config = dict(
    n_layer=9,
    d_model=96,
    n_head=3,
    n_kv_head=3,
    head_dim=32,
    d_mlp=384,
    vocab_size=4096,
    activation='tanh_gelu',
    norm='layernorm',
    norm_place='pre',
    norm_eps=1e-05,
    positions='learned',
    qk_norm=False,
    attn_scale=0.177,
    bias='all',
    tie_embeddings=False,
    parallel_block=False,
    extras=['capped logits'],
    init='normal',
    init_std_qkv=0.0208,
    init_std_o=0.00491,
    init_std_up=0.0208,
    init_std_down=0.00491,
    optimizer='soap_variant',
    lr=0.00793,
    beta1=0.95,
    beta2=0.95,
    weight_decay=0.03,
    lr_head=0.01,
    grad_clip=2.0,
    warmup_steps=200,
    schedule='wsd',
    decay_fraction=0.896,
    decay_shape='linear',
    final_lr_fraction=0.0,
    batch_tokens=32768,
    seq_len=256,
    doc_mask=True,
    train_tokens=112700000,
    steps=3440,
    dataset='wikipedia_en',
)
Each number is 128 + 24 x the weight over its row's rms, rounded and kept within 0 to 255. Layers, rows and columns count from 0. Numbers have three digits each. The size before them is the row's rms in percent of the matrix's.

# v: layer 4 attention value, 96x96, rms 0.242, rows 36-95, columns 0-31
# o: layer 4 attention output (transposed), 96x96, rms 0.215, rows 36-95, columns 0-31
# q: layer 4 attention query, 96x96, rms 0.263, rows 64-95, columns 0-31
# k: layer 4 attention key, 96x96, rms 0.25, rows 64-95, columns 0-31
# up: layer 4 MLP up, 384x96, rms 0.264, rows 0-87, columns 0-31
# down: layer 4 MLP down (transposed), 384x96, rms 0.259, rows 0-87, columns 0-31
v36 087:141162155083151102122174173118143140130098115150113111148066171145155148111132120159131153172162
o36 089:144130150113166151140091106160153147137092148117132114072155106176090107133173124108172107122123
v37 092:094143104171140150160124111148116152082140128107120092135126113138149149158134107159092136134077
o37 090:138150113113112076134134107132123120166139148138148157105153145048087129126140133120121110123138
v38 088:144137131108130159104113130169131152168136100154146175114118134175117172084119128163138087138160
o38 093:157126102138124136105105155089172127099132143136087084126123159134158126150149117097137153127095
v39 089:103110137131102183133163165117175109106143129161148158075081134151120101113072150142134143094166
o39 093:114131142112160137130117147087110119203193116156137113114151190159132163125154147147117127120062
v40 087:097116113156118084119130126113136135105164151091114139122123099173124160125110134093085141117070
o40 089:158134177138093091140104148153113123119125127127108135100073120104147140095161084142116116139176
v41 092:159148121157122158175127111108172112134124121114111119129132119150094138092093150098099144094135
o41 099:118157146118133127131113150159111118169147129145159145141132152107135141130105122150140099184127
v42 095:141102124120156098132151133089161155142116104134096105109160175137144108138092094133138070155143
o42 094:132138107147121153147118146193114080136100101105136125118169096142082102133107089103095133112131
v43 108:150118191125136131150131117151118125085175138148114158118112157151116119118148094093106104146087
o43 104:082127127125086128093103145129124117146097125109122118122183112115155169122161110103102153090148
v44 078:113122157142075100121118134136154129132127168151155144113144112118135135159125098165134126116186
o44 093:133117143148137137103086151139125164107135113120114144130107129110163174098128141123179162145095
v45 090:087155098149095121126162120116143127162137116089138110127109105107103155160121194123109130162117
o45 095:140085134128143143133153125124118137133081123138122100109121114132109124147122098108139104156157
v46 104:115146119136116183120134162123137125116141162119119178142143105107116122085081128152150102142134
o46 106:124137133118153100155178093166106141110123126163125098103148179121169120121131179144134140128077
v47 098:109125131148125118068123160166123110149085132142107116166134162119100110109142119161127138143103
o47 095:133115177135155089154143114080161126121092135135159127106121112142087127098114121109130160100139
v48 097:135101157128114113140138109112107154139134129175091072123152104105140178144149122108121148167128
o48 099:143129108112113154132093141133130145122182135126155191139121103126080119157123098127100135116115
v49 080:126144077139155140102136124125118127129088120109134143138128101160087152144102121120111120165156
o49 087:138132111157105128157155146144150168140144148171141083107124131167136078099155179137156119143129
v50 099:157111134136080138132129103132113155174130081132148162143082141107133100131118130166133145132133
o50 099:133140121126177121127159190131130091134094162116081081095109133130175153135110164097104134154142
v51 091:147151124159109177109167123134106135096139101142107151149093127118116155122135123143132117142141
o51 086:095156127093153135118109165125159118129115150165162111128137090142165137151113145145140169129122
v52 094:142152147117132142107161121149095145136148142110149088124086149088143178135105182141133157147112
o52 092:119132131145131136142088122098123109092111090171123136121099115104113109135100107141138111100133
v53 101:151152133187133139128147083131123153103123094131124132131140116167141170144152118141128158127101
o53 100:143143121064125145111154126135119118162120162150146144090113083121118133156114110148119098114141
v54 094:099109130147087085130144126127136156139166135156092120135137114144084109141130123111112054141133
o54 087:135116134095085076085133140161120128127109082127143143136152154140098152130108123100103141104119
v55 089:118138117123090141121150127111147152100120116120118122117118154158133117118152129083104175177083
o55 100:122125141087181057128153143162111112148124149126165159114108086101094124112120134138134101139184
v56 090:094089119107134117125111131105114142131064159125123127114096110120172112140103114103096102118156
o56 098:164178153154050132121098113118149140128106112089123096123134124156106153110126117129134140140116
v57 085:109166126148119114102133119129150130153123170141094130139169160155129125131128104115112126174123
o57 093:145094141118124118142129144159119147132148105096156165106114077083128153117105119115121110105146
v58 089:158127079180121161156134117115131102112143141136153149141129102102128127148134148092079075110067
o58 094:119102129103069123108138156124129163135128090165107122104152152075153171128114143151182160161156
v59 092:155165109117153155103130141099139099091138143111135148104089123150115114122124094108139136123165
o59 103:149109111179124080133076133127166130159094124131139083150121112116116150136148157133167126137116
v60 099:101105089149077160119149136137112138135092101083132149175074155131107067120133128169154169114135
o60 101:133130144059194124120159122106152129136146147137166083096115138118128122154114148105175113134072
v61 099:132150133143121168106084142152135098155150143093112088133118095120104143118172117172132145131090
o61 105:097161138153124096124135097128120117137129151145104120164128125147144098142091120073137089138169
v62 088:109141067110160108099139132145115118166162150101133051147110178157119105162137125147123138147113
o62 096:142144138172140110145099123148156101120121088128135175106096109106117115129138162116131111156177
v63 101:085147137183154122129130116162094101162115139087151158158147099129096157161157159127100125147123
o63 104:126114111126093153124161098096091140095124129134081105091117135122134129122101125099131132146104
q64 089:159094103120135086121150117098117117193159126133155130142177152159126124145137118132133118158097
k64 090:112118133107106110144142120171131109143160105118118176144167107169183077109104134188168119132138
q65 083:149144119145088107160108117119127200116112178101108090161143126157112135124152143127134125150143
k65 086:112131127161125108086144090170149157084109143108124120128120117139157124153091115126114111135126
q66 074:087092135120118103149135134135150121166120145135156090175147074096149114080102176111077118077124
k66 079:090129101109126075111164128114110148117134159147147078100183144118156124125070167109131117151119
q67 088:170114123188198085118128139156152132175148120116110114088144119141099107117136133121101131096129
k67 091:124181161136154162120152171104122119138062147145120107108117103157128113144162135151101105150154
q68 079:158142167088119101089094138134099155163119125109135117097071108103126131074132152109163058147103
k68 091:128126169135170076090138174127123137113093088130109112104133116116131150107132183150133155133145
q69 087:151092108136157122129187137129104132164127124125160111162151079088123134103148119152169119141142
k69 090:150113114092121150153160150166130088156156147132154082128148114120102131090103146119129106149154
q70 072:124128097125146141137101127159124133120174142150180127073112151144101110130097118112153131145176
k70 085:150122172122141136161152115126137105093131141116108157128151126172099105129134141137105098151155
q71 095:125156154160149108095135135149115109165112130146199131167153134133169123135132109153133140204108
k71 094:130044110105162095147142078118137136078114104150144095159138115167117117103118128098139089111129
q72 082:123154095112082138137114156135148102073150088126118095144158155139126120119147109126109114128113
k72 085:122156115169080116092143165177127136096194116146161142172110130150138122117166117150115112115094
q73 079:149089108124119100155141126209136114080126111079130125154107126113149144122114139105071152132127
k73 084:126104136117157138139123082133101123095158153125112108118113130121130124182135092141155125134111
q74 079:137140102132136149110106146180169117144070108113138132133124137138121147137108124123115096111157
k74 086:113129125171150099109140159105135132127130135136154098138080133142073102139174086126126110160144
q75 083:093129126149113156142115143148137128172121161139171184106140152102130136124101131130165135103180
k75 089:134115109159128111141116151141142100118121100170101120134156098109136133169145100084133121146136
q76 081:133120093108137130096133108139112079099161122166127129128093118146138127155150140125125105124165
k76 090:116128107133123139108086174105118117159135111106138145139156167111114086140113108141119114111141
q77 085:118130105171140103138128119127084149084160167107113145102145111076088126166114133106117128174180
k77 093:106124112120124118157131119117164113152127157109118124124113096066167103118136105173164119121139
q78 089:162129154126113113102181140099126129140124134144109147084142110146133136110163162148140120146129
k78 097:138096098118124139124136131101115125128128135144124150089074110122110158164127145164170154101111
q79 077:148126103138138081106128121109176113130125136162109112176099133163098124167117129089127149153129
k79 090:128170185153154140127131120110165142111126130147119138148098149107121138116076135147183119136111
q80 086:153144150129134143137123121146132118120172084120141132116165174095113103117129147149140135165151
k80 091:081134156175161116138099103176144072140133099124123133179096141129148126140109167128131096136130
q81 090:162141117170127139160107092121173126142082140104114098121131123128119110168138078082138137147093
k81 095:135165182119107125169109100134146140145093138102127119121143151168120130093151102129098147117112
q82 087:153125094145083095159119118134133154157128136136071138114146141079145113144144128097125094153133
k82 091:124196162130094156138126113136096145101082120180142156128118108120129094140135132131144103102141
q83 090:094118146140147136166125097145101139130086155133134129121149136164184108117164147124141107101138
k83 095:138104184111141092081111155099099139122148112109123109122096164156119096158120137101150111163138
q84 082:103110172106143129119076108116118156151174123132064137120122129151114138113094105124111071102131
k84 089:136130152125139137103098105125089116140154103129172143145141099109124123127123083145154134140120
q85 075:118154163113164118082147130094124143144107160118104123113152117116120140186140167127106150119117
k85 087:115101089117123162108159179141111141127090155112149153168132136101141113164164180133134135112101
q86 082:089151139150113140109158142137130078111116107170104091138154130142139117135127125169130111129134
k86 094:138127154139131121138111157152099088170160125108149120107168142117192139093129087171120125177137
q87 083:138136166154128128155126164118155116118146158114134087135111124143148128115135123154162144117167
k87 084:138131104128139067117097136125124133064153125119134134109155142172133106092087109122132134167161
q88 085:121135152140115102101135112134092136132096096106094158128096097125078127107149143177106162087125
k88 098:103084091143112134115141143145083120071101119120088148121140128106108144154172118150084151114135
q89 091:129150124154160118117110122145157141126153173156125081162144118115162116152103067118171128168146
k89 089:154146139121122122108145070176126126131099134137110109132103137131163145180120077109149114133175
q90 077:138141127174116134157129112134164149134142126152137114148144146140100106140110118115145127144097
k90 088:135134164161087168085133086113127182132143124126142101105126148136147130131109106153104124118101
q91 087:139158126119149137107103106131122121128128113152095178059104087163160129087103151125129122113129
k91 087:123154101118159127165160121123121150072111112134148148076129152110141124145137133138126146123189
q92 075:118125156180117152110108149128142127094135130123161152112093130156120137075132122105095126145122
k92 087:134118118108114145122092123115142171192100112151121121108113105144141149110122101108133108110118
q93 083:166149175150132127133078147099135084106112140116098062119114167163084159126153077130133122106106
k93 093:143166150108120147159125135135065129109129139131123101135125125171158116112140134173116132116159
q94 090:162131146109117122111115150067169084126113106140097151163140154121133092086121142103133147114109
k94 103:122131113134118125146132149115124152154153142114144121112161181081156113081134135090098135106143
q95 082:139157127117086073138151165118132110113131108108152140163104147161139154102128136161118107127149
k95 087:146164089149110091157145140102115118139153133092163115171095145118080158140113134120111129093147
v64 078:112109088115119164119073133149123173158127122134147123116101170134098084122127122123143143146158
o64 078:122128161122082108111139107131146140126150119111139112128112123071109134094110145128097140093124
v65 092:169101172133134102115149134108149122164144099089128152142120145137141167112150127172161102145103
o65 097:132100082140108165126147168130131115106090128136130129112199124137130072145125111121137137147094
v66 088:129152110135154143119139118142069090126134135161128151111173152129131110171084138155161142091136
o66 085:164114162127120131154158169118109120092107132108131108169116121144148107117197124154117072156087
v67 081:077153111105098142111128157126099159184162090132140093138126077118120113142128145165144129129171
o67 091:123114127131166147142153115117106149066144154140094150139110167147113098176130138080134157127124
v68 079:118116130123160156100130136143166107113123082140117144131104134163097180094135118124155122140110
o68 082:159135115146115123123133155147141128206151148113111106165167146122137097167131135123093135168161
v69 092:128131083194133187101154128084148122113107138130117144147153120134124092115132120159169114120114
o69 096:130165158129136107140101121158122117152083099081156104094111155139155160110123140160119126155148
v70 091:143097100088163129138150111155115149120170142129064112147145094119092137155126080129139102164134
o70 094:164129148120099133111137127116175065158100158131162135104141189143183119141174116110115112120089
v71 080:136128095134123101133109121132091145153150131132114146168149153090102136105114138095134131114129
o71 080:147087125088071092141127099154154129080116131148121129123123125120151108135151126153102098152122
v72 081:104140121141104096114139121108141135120152135115081160110128132163134162153138105170123104108135
o72 081:144160189124159133148123144109122128111156134124136129115136127131180104109121170163158112158084
v73 083:142143079185089086125113128135128131149105143121156100094103115148121100104144107118119180122128
o73 092:098144133060148114128124114140115166102099125135115186121142159096163163108136136131085101095122
v74 072:138104142122082146128108151122134139112078133071130146156112142163151144109112127101126117137116
o74 078:104127099124113178085156170131100152135151098182113148099129121108125141127094118145124114144163
v75 082:120087164127127101118143130112122121171151091128177141126097145126099128158099092081152111134179
o75 082:101169101132112148118113175123133140117123129123102091134146127112162136124140134138104153154105
v76 080:125117091124124115089120178132110090110119184128115161161116136128101123143093124097167173085156
o76 090:138146095121105155177120073115118173135132145128157092126156136135116141153142115174148150179125
v77 082:151108074093124153143151114099139150126146066161162114122153131100157133134139157113160124137160
o77 092:116118183124148103108081138120133091099124169084113105130117145128126106148137123120143108125164
v78 091:159146111117123102133162125162070146141167077185167117113127161119146095100125127151141164125143
o78 091:156123136115130151143108145145159154099080122087088130079125073123103103102115179132128121123087
v79 083:110080126109129157144087118170133135103108143152119109132122085153101117193104144097161130093164
o79 084:116119134119185140127128145089117120098153119162117124136111143083145152114166118146153133138127
v80 097:066097139125130100183125123107151162166162133140137135136153100097104100107136125160118099134112
o80 103:154172120139122110088150127141141125050081164120113107145116137166132097150102110098138122125154
v81 079:094099089114131116147106143116100120148113154117121170122173137129127080143103131126094173132138
o81 080:164149136087130137114133145128130129114130145130136123121085073130077195157185128123161147129138
v82 076:108118158118111117149150122128154126081162105146104122134136121158085157141146079080144101150113
o82 083:086106130154195119098073123138114113157157147101140132080112106086091104128133156146113115157125
v83 090:097128118158119070144103121138128115204139135113143151132146109075145114066112104123090135167099
o83 091:085139128175113108108105139132110112111102140148076093104145149154118141129122148084132122096121
v84 094:099167126131121116158076176123121159135154146105118158135144129121088099159134112132131124141101
o84 092:106096158140133102081220119144106099094167137126197143132127132127116148124106119100159096124154
v85 076:153180143127131121108119149105132151153119087128113152081165122165160118134090130142129145126136
o85 085:131130108099129140121160129114134110127127118121118144099049139134143140115149167137130108131175
v86 085:137143134093161127141145121116132183134124098099152119098141171119115112155102106121171120160098
o86 093:107158154134115137126134139103129058121143149126123162181163135082160130148140113123111135099167
v87 098:111131149116093102132109113136114134202120084126126109105149132134172140135129157160135084123118
o87 106:113145128087123062110164143139139130121121160132089136113124143146108110125159124140106156131163
v88 095:108116139125147106143120152146112131142133091142099175129141152140166124132103163142168138124122
o88 088:146110150156122169120130109074126099139137144172108153113117126117071138134150112121113107130090
v89 088:150193150127094148110180147160085100134097115100158169096130166124084152128117165147167172096140
o89 096:156103105130138104147090128157136133135125131103152137193135115173128144168128094137055099103140
v90 088:086171087112127150111112098107103097154085107114141105137144141140099123154094165157122132164145
o90 092:145088162118119131130109166120120125095172128132132136158099120130136076107136162110138114153113
v91 078:116117134152114146128107101138137142145164138092125138118118133126089114150085099133167143112104
o91 081:097100093136148114168152130192101162118105132159112165116151127146122157139163175123169118111097
v92 094:107161142116125110150108138158125109121150165103097120130136114123084157150082157164083143136168
o92 089:170110155178106090105155109134094158101113116144134149157101116133110131103149109133172118172171
v93 089:129131158155151130109108125129150154132137118131132126138164127163099111111136105137137103184164
o93 096:121053130105114133098160118119119150124123101142136152120108107123162142134123165111076147127110
v94 090:037159142082108142105133125155098085122100125156145105122104135167115152121119160141153095085095
o94 090:125096097130128119163137125122098159118115102112130155140125086124156093142125122113140127178190
v95 088:107122136056107144111146090122180145101140094139123131121120137159109161131124139076179143113163
o95 087:146131106143090148146093110107088082155145148111162143140102150072108130164147081104109142111150
up0 097:150133195098153130124156150155152143124127172119113139124130098088142099105155126104110101157135
down0 091:152094144089133137102093144152124127127109114122108094142103093153141127171151116150175134099118
up1 094:191118097140143093146095161106099161132114147143127120126089116122100096143157147136116129133096
down1 112:135128138137102098129114162141105130140108137119111147169123099122144074131137124137119098135081
up2 095:116114073140087119166138096144129139145107118091141152165159119093140157158153115077106131138156
down2 087:105132145133081167124135107116137132123126082067122106127096143137120144107115136150101134114100
up3 107:097101105168158156140110154140114121162126133137135110136106137132142110164168140099119127091133
down3 108:105157168144167211121110132111140170130106132119151147096107107120138125161131116103144127119154
up4 100:107180141117147103128149111161121116131155133158143114146148138131104143125136114133133107098101
down4 099:115133142144155062105129129122128129141131125146153139163075125131139149107127148156144100097156
up5 101:138150123154074183130106148119112093127136129099131119162119056120091159149139157117102092130079
down5 095:155132138106110100143134175122108138149082094152123113139120137131184085116103122115174137113121
up6 088:116104107091114130111162163132109151119093122110142159096086107116166146134101109106082151153101
down6 101:131149124155107127123084129122176086149136132174112157118136136134128139090097149121138128113139
up7 107:088129110135102118153156183117159141142117095139162144079127124161111133108126110130178115134148
down7 112:142146154111122124162129135124150139114122122147150118135115116128105147162162132135140174150117
up8 110:109148153123142051166072132096152121102133150143138152160121177099112104136136090097118098133099
down8 102:095112186127176127156138143171143125139152117145147132119091130122168124180152101154122109129088
up9 082:118137138147123128172166137118117108162080120136162139175116118125124144132138085105145096147122
down9 088:121171116136138128123153111099157156114173088137133126173107171137096169121062126106114145093163
up10 096:143082146129164138124125139147147151160162164170128120122147110093151112114073136120112129142123
down10 098:126075189140144108118098147157126115150150117143140142104111156140161110105119101126130112128166
up11 099:138122124132123152120124119103127110131128140127075141139108080074090120099166126112105093127163
down11 097:099142149093122104115137126148157126155148140127133106112118102134173163147125163093115137165123
up12 109:069131090127130125162123144103118141157168120143162135098128097079128153112125136102168124131145
down12 104:127128117123120145181154108126133140168090143091154126158150125099126104160119141132111153134131
up13 055:116147155153109111138153129191120118179113121135158150126105120130138161108126129148117107098198
down13 064:113128137117110119173099102095098080126158112091105149132143091153114125177113075104084121118138
up14 070:144195131137110137167101135116112130147176146144155109157155107160144174136096122117131122140129
down14 075:148115114120125199095118151089116150122133120130149144100156101117113132155144102138129158142100
up15 109:116135085176163135156130126149144140104153160095152107149167108142120098134087118125120117116137
down15 086:141154130097121161111170152102168092141132122111147122159108129136175156109133074127153148121106
up16 097:146108116145130095107165139147120133131070163128113083155137106158123109116111119104133086129124
down16 101:150127140125125122124097132113074146105092091138143109153138115116123143148132147111148113135102
up17 106:156105115129167138140122128135109146095151135089149112113100137148105169103080122129152113119115
down17 097:118118166080108158111130119108116148110082132117147168110090112165128116135100119139130141115169
up18 104:126140155145147107135130116113112136119124152142106122113121141112098154121113114138120099117086
down18 107:135131091112148146123103131176124085151146157154114122130145179154109128147139152146095124158126
up19 109:112158086124150123129127106134150142161130122141124083082130160182131147165131128101101078146084
down19 118:120145109137125099137117145100144175115137107143151144163174122137146085065132142110107118108128
up20 111:089135108137113150091121145140113139107140132110095117107151100157146132090154132102141115149127
down20 105:117071128125178104131123130088129065119130093111134139140103114115156108156130135100122114123148
up21 088:155136123146112112114103115080135123141086160098148168153131141107110142125183135118136153144125
down21 088:107086098139121117139161111128106103110124141105106107137103132126137120123103112162145131126154
up22 100:162147157171120172139081081126109104152141152107127128129157122128168141173145099141132139140090
down22 102:159126139152104136114143133123138102111121112109130134058122124084114168095136144080118136104133
up23 103:168120141124124128077110104117148126116162145124138120148144106171125138120154137150118098120110
down23 098:131120150117132113147091134128114151139121150142118118109116105142129093137124112140130116149146
up24 092:097097118139079167118097154080146146140119158097089122142152140177104114159134144147098121127150
down24 091:104152149133156097126094109090155155116148152080109153152146077142157140103125120111162094132154
up25 111:149133125107119163140134144132134160132166127131151128150122106099141097106120157125183131158093
down25 112:081130122136147120122063161153124161119138147141101111107176074136132143140131136087126133125104
up26 092:134140111080128157132082111159146156102128096123174096139167132149121135135135147168101112149103
down26 092:132090115142091102106153127136117115103160139156178136144105114114087156202167130123089119144135
up27 112:152185153147108155102091128125144107109102107150121107177113083118076119119102144124106102115130
down27 106:071115124127109114110141113110117163141109106107148131134136100100105162110128145076104134097115
up28 107:142112118154156142151102158157160123136133167120120103118095090111126109128135134125105057109185
down28 108:110092136101121131120126159123135147139167077091138090162066122162156132127102111122125186119127
up29 115:174110140139142149145127122144104147107158155123109104156113114157150129125134151130130110135102
down29 120:119096134098095133121120113146155127118119142183152115128133130145150149156141112137127115161111
up30 088:102121129109127127151112155148149100101105132099146143155156097157176124145138123096132143109145
down30 081:118143152156106109127137091148128177189179115111123113118092111115122122128132100127124101138090
up31 111:124126154101113153135135137174100162112115156139136121125092124134125101101126105098178116116158
down31 122:134089135124137098128137132110093107134158159144118106120154172110091149207143117156130151099130
up32 107:164140137141125080123110088108118143141160132127127131109141163107135172160165105103139113163123
down32 087:126094122108105121086147115099114163150189118121107137139100146104100098066109102131140135150132
up33 094:122138108131115131081124127109132103102110122132113128139121124153093092128149152110149080140138
down33 092:096166114135136114131120104158179094130139153117089110178150091127131103145111129156112161108102
up34 096:125136120144127135186131118131182165134129117112136123076126098151126127119075152113120132156129
down34 097:105127150137117094082174120078188122112145109132069117123114145149153138107112127144102150106130
up35 105:116077096161132149073087141115107099149104162110118129143159153120102130162129162132131124147126
down35 094:142118110130138129097166148109076141151097102091129156168090145104173103103130127139111146120146
up36 094:118169126133140108115124118102079135133138124149136113131131133132128160119137131122124157144161
down36 091:095147091128140111182149129118106137100146115154150132140147093114099108113107094116124086125158
up37 099:165103128118144128136176145118153163125104127147131158194152143148090124142155134084142108120148
down37 106:139132142062114113133133118122109101151111133177125118110127140130107143131162132120152147175162
up38 105:147140128102172135089117118126117161100115145171104113137110130132106116091154141154123086137099
down38 109:174104139101119134152096122099141075121073129128127129143137145161118116126159169129067114056102
up39 100:153099124119153164131075123106131104136137133143115106160132098168119136129138146136124122202118
down39 098:093099127131168108130127085175128152104161163123126160146139104127116159152158090144110117109140
up40 099:109128148159096104054147085129134149188092077118116125171140132101135120114133114149146119138153
down40 098:132103145113152130068102078192103131117122100114164091116107095153135092138145154085149075147122
up41 104:065112081161120157125139122145186130136158115101132145126112115110116141122110141108093103134145
down41 106:178144138122127152130138111103106123155141111101136116131155154121106118083107122135108138113178
up42 115:128062105129107132164151102122122115125094143112133115095097142128128098150136130098116089134119
down42 104:113192166161099141129049096138134128154133109112136108165152130120152108115123073178126127110127
up43 074:118174085101108150133169166124143130107162130125127153092123112129165148136110108150114133098117
down43 083:127070129139139127092132144153127132127096078145095089155131105159089119127142085113133134150113
up44 100:135136114127162137147158111161136101159146102176070132134106083125120091173140134136137124138140
down44 095:107097143095112191152156100123154127129107124146135116096127127065147138070129118124113157095139
up45 098:154124105128107109149157119170140147126157108133116141160130122150103092099122101110133111132169
down45 093:100166139117136105115144089136158120113171138159117142122099143170118142146162103128129093148113
up46 105:135149161095083177168165191182165107129154147130140089105116109128092139116104117111139143121134
down46 096:129127181133150132112125109094150108094105081124152152152115162098153143179153099133145178103098
up47 098:139106171121128138135120094122108151128163158136118103116158126156132117129095152119136091151102
down47 098:091117145118153148136111169145119104122172127144134162120078121113117134106112122111113137138155
up48 095:113095109154106101145150118108110123127171117166096134106159079105121127146152125122137110067153
down48 088:162110124098166122163151155102120141142103159100144090117111186181166101144146116154147149151135
up49 110:144140130110160119082113101148150090103155149121097152164140144142151136151088130127149120141117
down49 110:085144123159100152111100154125107125106119121087125105135162094121164140126136149101128096082133
up50 090:119115130135120102091115138065161142108123170150114117109144145082174136126144116095156116111114
down50 085:138081151104124129130093157103128106106132130129123113087100106121104103111105090150136166127143
up51 104:124146069124149095112155147179129120077104167121128120123126100100112137128137099124124152151175
down51 079:115151158102100136114138135135131143172165108151097123171114158162143124129130137140162120169080
up52 104:110129133098148150160107128104163173144136132141145097103098131113117126083152156103132097119074
down52 110:099130117105132139091118174080133110144130115124131166159126148146124073110157150170111152112122
up53 096:100110144125152133140135152136141146130138138117153101083134074157083163123069125160144156147101
down53 102:125132091075144120112133160088164131169134127111150141123164162156142093126138137124150125100139
up54 089:144108066143128145117164160133101143120120163157111099173123132155117164170147152139125134132092
down54 120:150151153131123099108140144153152160160148151142106129119146143118142114176095140143101101125137
up55 103:137139133152128182091155123138119158162121145097106107115139096111122181123128138198165125129152
down55 086:146158186096077128134149113106099121136138119142124128169136114182099111111135162160132138160116
up56 103:148125108149093135106171107124117151137165132133146095114116132132066123129132106141135132163127
down56 114:137149100111082092145149124111104117194146113140121130148142171155080113104154133128096117142142
up57 097:170123092148143129147100146164127134156134131096149121140121115122105105101118150131128109109103
down57 097:119129172199105179146079145130136135105126119132136143142114152149115110125164075169130168104104
up58 090:120130128108080146169090156160177099113139109110177173138100079167149107141086171099143132131088
down58 081:109147145140106091145166124106182101167146126122145158109140159121164108127141102166152149154127
up59 075:123147062123120095136105110133138139114127133146132110139139116106176145109123090127107071104105
down59 078:162122091142129124136116071114112135091104187157138133125168115137099113136139159097136070116156
up60 105:145130113146090142135106141118146133116112109136161110121120112143070116083159102096141102138106
down60 104:079160151097111131094150089107145129117151146147136148135142093141106125140126121162149099127169
up61 100:148116128160105134150121137108091124150128152131096131113133162144180136114157149067057105135109
down61 097:087169080116124105085139143128132108151107104108113100164064167121110132119111128166104111156141
up62 110:159096090132084177143131103149155138131137121090157082100075135128151135135147115119118145135142
down62 107:128119109126144114143134120106131148124116113095124122148104132090126136139124088103122123169133
up63 111:176121108136129073092133162203108145142109169100135121105118100101134177162146128141139109116142
down63 094:104121121097102155137140093132102153131142084130121126153163115091171168135119124117112160107118
up64 121:119065131134097142100137131099113081129105135174155096168117133147184146184137105122138109122123
down64 104:135081157126158130097152126106134094130138157125131118099105149129110147132145163114150112120151
up65 123:144088134190136111108138130110135105146143141130078091131116131182145144150136149094123118145112
down65 107:131106122132128108137071079123148142149140135144123114101165097145126150158131104157146132148095
up66 109:125133127174084111150125136128103101126156125110145106159135115118132133129117111137093089137178
down66 107:120157124141137114127100157078122167114167120155148150104102127072076151095152132140153130133132
up67 105:128126114098120067139134141116134147146140156136152135164106143098119129157122104129164143131082
down67 094:147173112112119111115148159128126090126132112133123108117118140111139148084145091124125123069175
up68 101:129153119139141072113143119100135104134141152161162076089141133111148141132137103096126084117113
down68 115:116123150128140171150113153070094110143129138116150136142113123122133097123079120126164164132124
up69 104:135112128164150106126089150064130161152161121130090104161101138140118137189149144125127109131076
down69 106:155120153123156152122099143109149156102101118129151100107107086126127102153135169152139139150139
up70 094:137133126129053104130130105147131115119110152148115123107166121155103144126137153170120106120094
down70 083:138139115123179139161144133146118107118111140094125129115087154101089128155131140144154142140093
up71 093:134148146106140079120120153114079117140139160156151099118120105110150139153115118132129113137178
down71 089:108180145161167168120163128124151103159178143144129122173153146168137121127114160148118134145140
up72 105:155136105094140142155142145180127146107137151112092113144124134092092123123112126126149109142112
down72 100:148117124103142104106107139109119121110098133120124089083105105177154070167118096157135088155107
up73 098:129109131155130106139119127152133164129143147135152111109133122153157104192169117089137089097114
down73 092:126124106124133167126125138155121111130091137114157169149144169155134122129117120167096138141137
up74 087:126143088099095091098091148146152158128105140088152142145093157106144135136152164152138147085094
down74 093:132117136114139114094125099190115129126116124079145112144140135070104123097159123112127144095113
up75 097:148092163139131113098146156122162149140156191127136144121122127133148130105143119116128113139117
down75 091:123186152116121087134107140158145140116088088130121133164094133115105126106102116150122137094123
up76 077:168110114167160070133127130086114137181141136132114130145166121151195155158099106134106153113106
down76 079:107126115136111135152131129124131170071115100150157127112157137158124115152131149138104120127111
up77 057:105154099147128135146136182158124141124114162143159108108112134114127121126149160136123162198152
down77 107:172125121160112071144131127118133147117122134123114092146144133089132135120114180103142129142144
up78 091:131103117129118164122090116161118157158123102064157132101148082128116168116095143158128148134123
down78 088:136157161106132135147193130172134102144129110109125119161095160136110118126144083151157139117114
up79 102:131120141119122060106123153126120106144154153116130130107136112112173135167121157114105116160127
down79 106:097154168124104085123141129144091101113117104117168097125108115125122156139079123120134111149099
up80 110:115134122142122143134141148124121126163116184116156121092098098141121130126155117132171126150107
down80 098:127131102119139141091124102080143117143115117159130157178124146106115141141131135134127146077128
up81 119:168141110187164129100104122106135148138145146131098113115184126158091148135136135146131120155148
down81 104:122137138123150131145075129146160089140125157096097148137164134161094104143120132150178131146156
up82 103:136166086143119151074122134140131122108144129154106129143180127089148139177107107118164160133130
down82 100:153105119155110123098115137133083107108108135182109152153135124081149137190125155138173113119081
up83 110:134121136154155128159114146129162154160172118127148101093092110125071133122099134128145134104131
down83 101:149128095130136106133132151104132140146100133140105148141122123152083192087156094146140136089146
up84 111:114158112179117151128098094123197140145124114117089128142132110136153132116138146123142128138075
down84 110:181116140113163111121154156151129097115124168157114088134122134121135144113152127140123149103176
up85 096:091097149148083179148142114128086157126152110114137115125137099133146140145133104150145091158142
down85 093:099107096158160146120171113111140148168164140130100084133123105113126133076103101143150135171127
up86 100:149128119092134145110140176161107133116137113106112154115084132126092124125094093134144128131181
down86 098:150130175130099136124129128095113147107136152143133149089142140128097129138104148124131138057129
up87 097:140144118132145133139102113122143161154129195170119148175108103129123144143131161107122157145114
down87 099:172148127134101147125147187122134137096131154152141149113140136086121099140109079137122161111105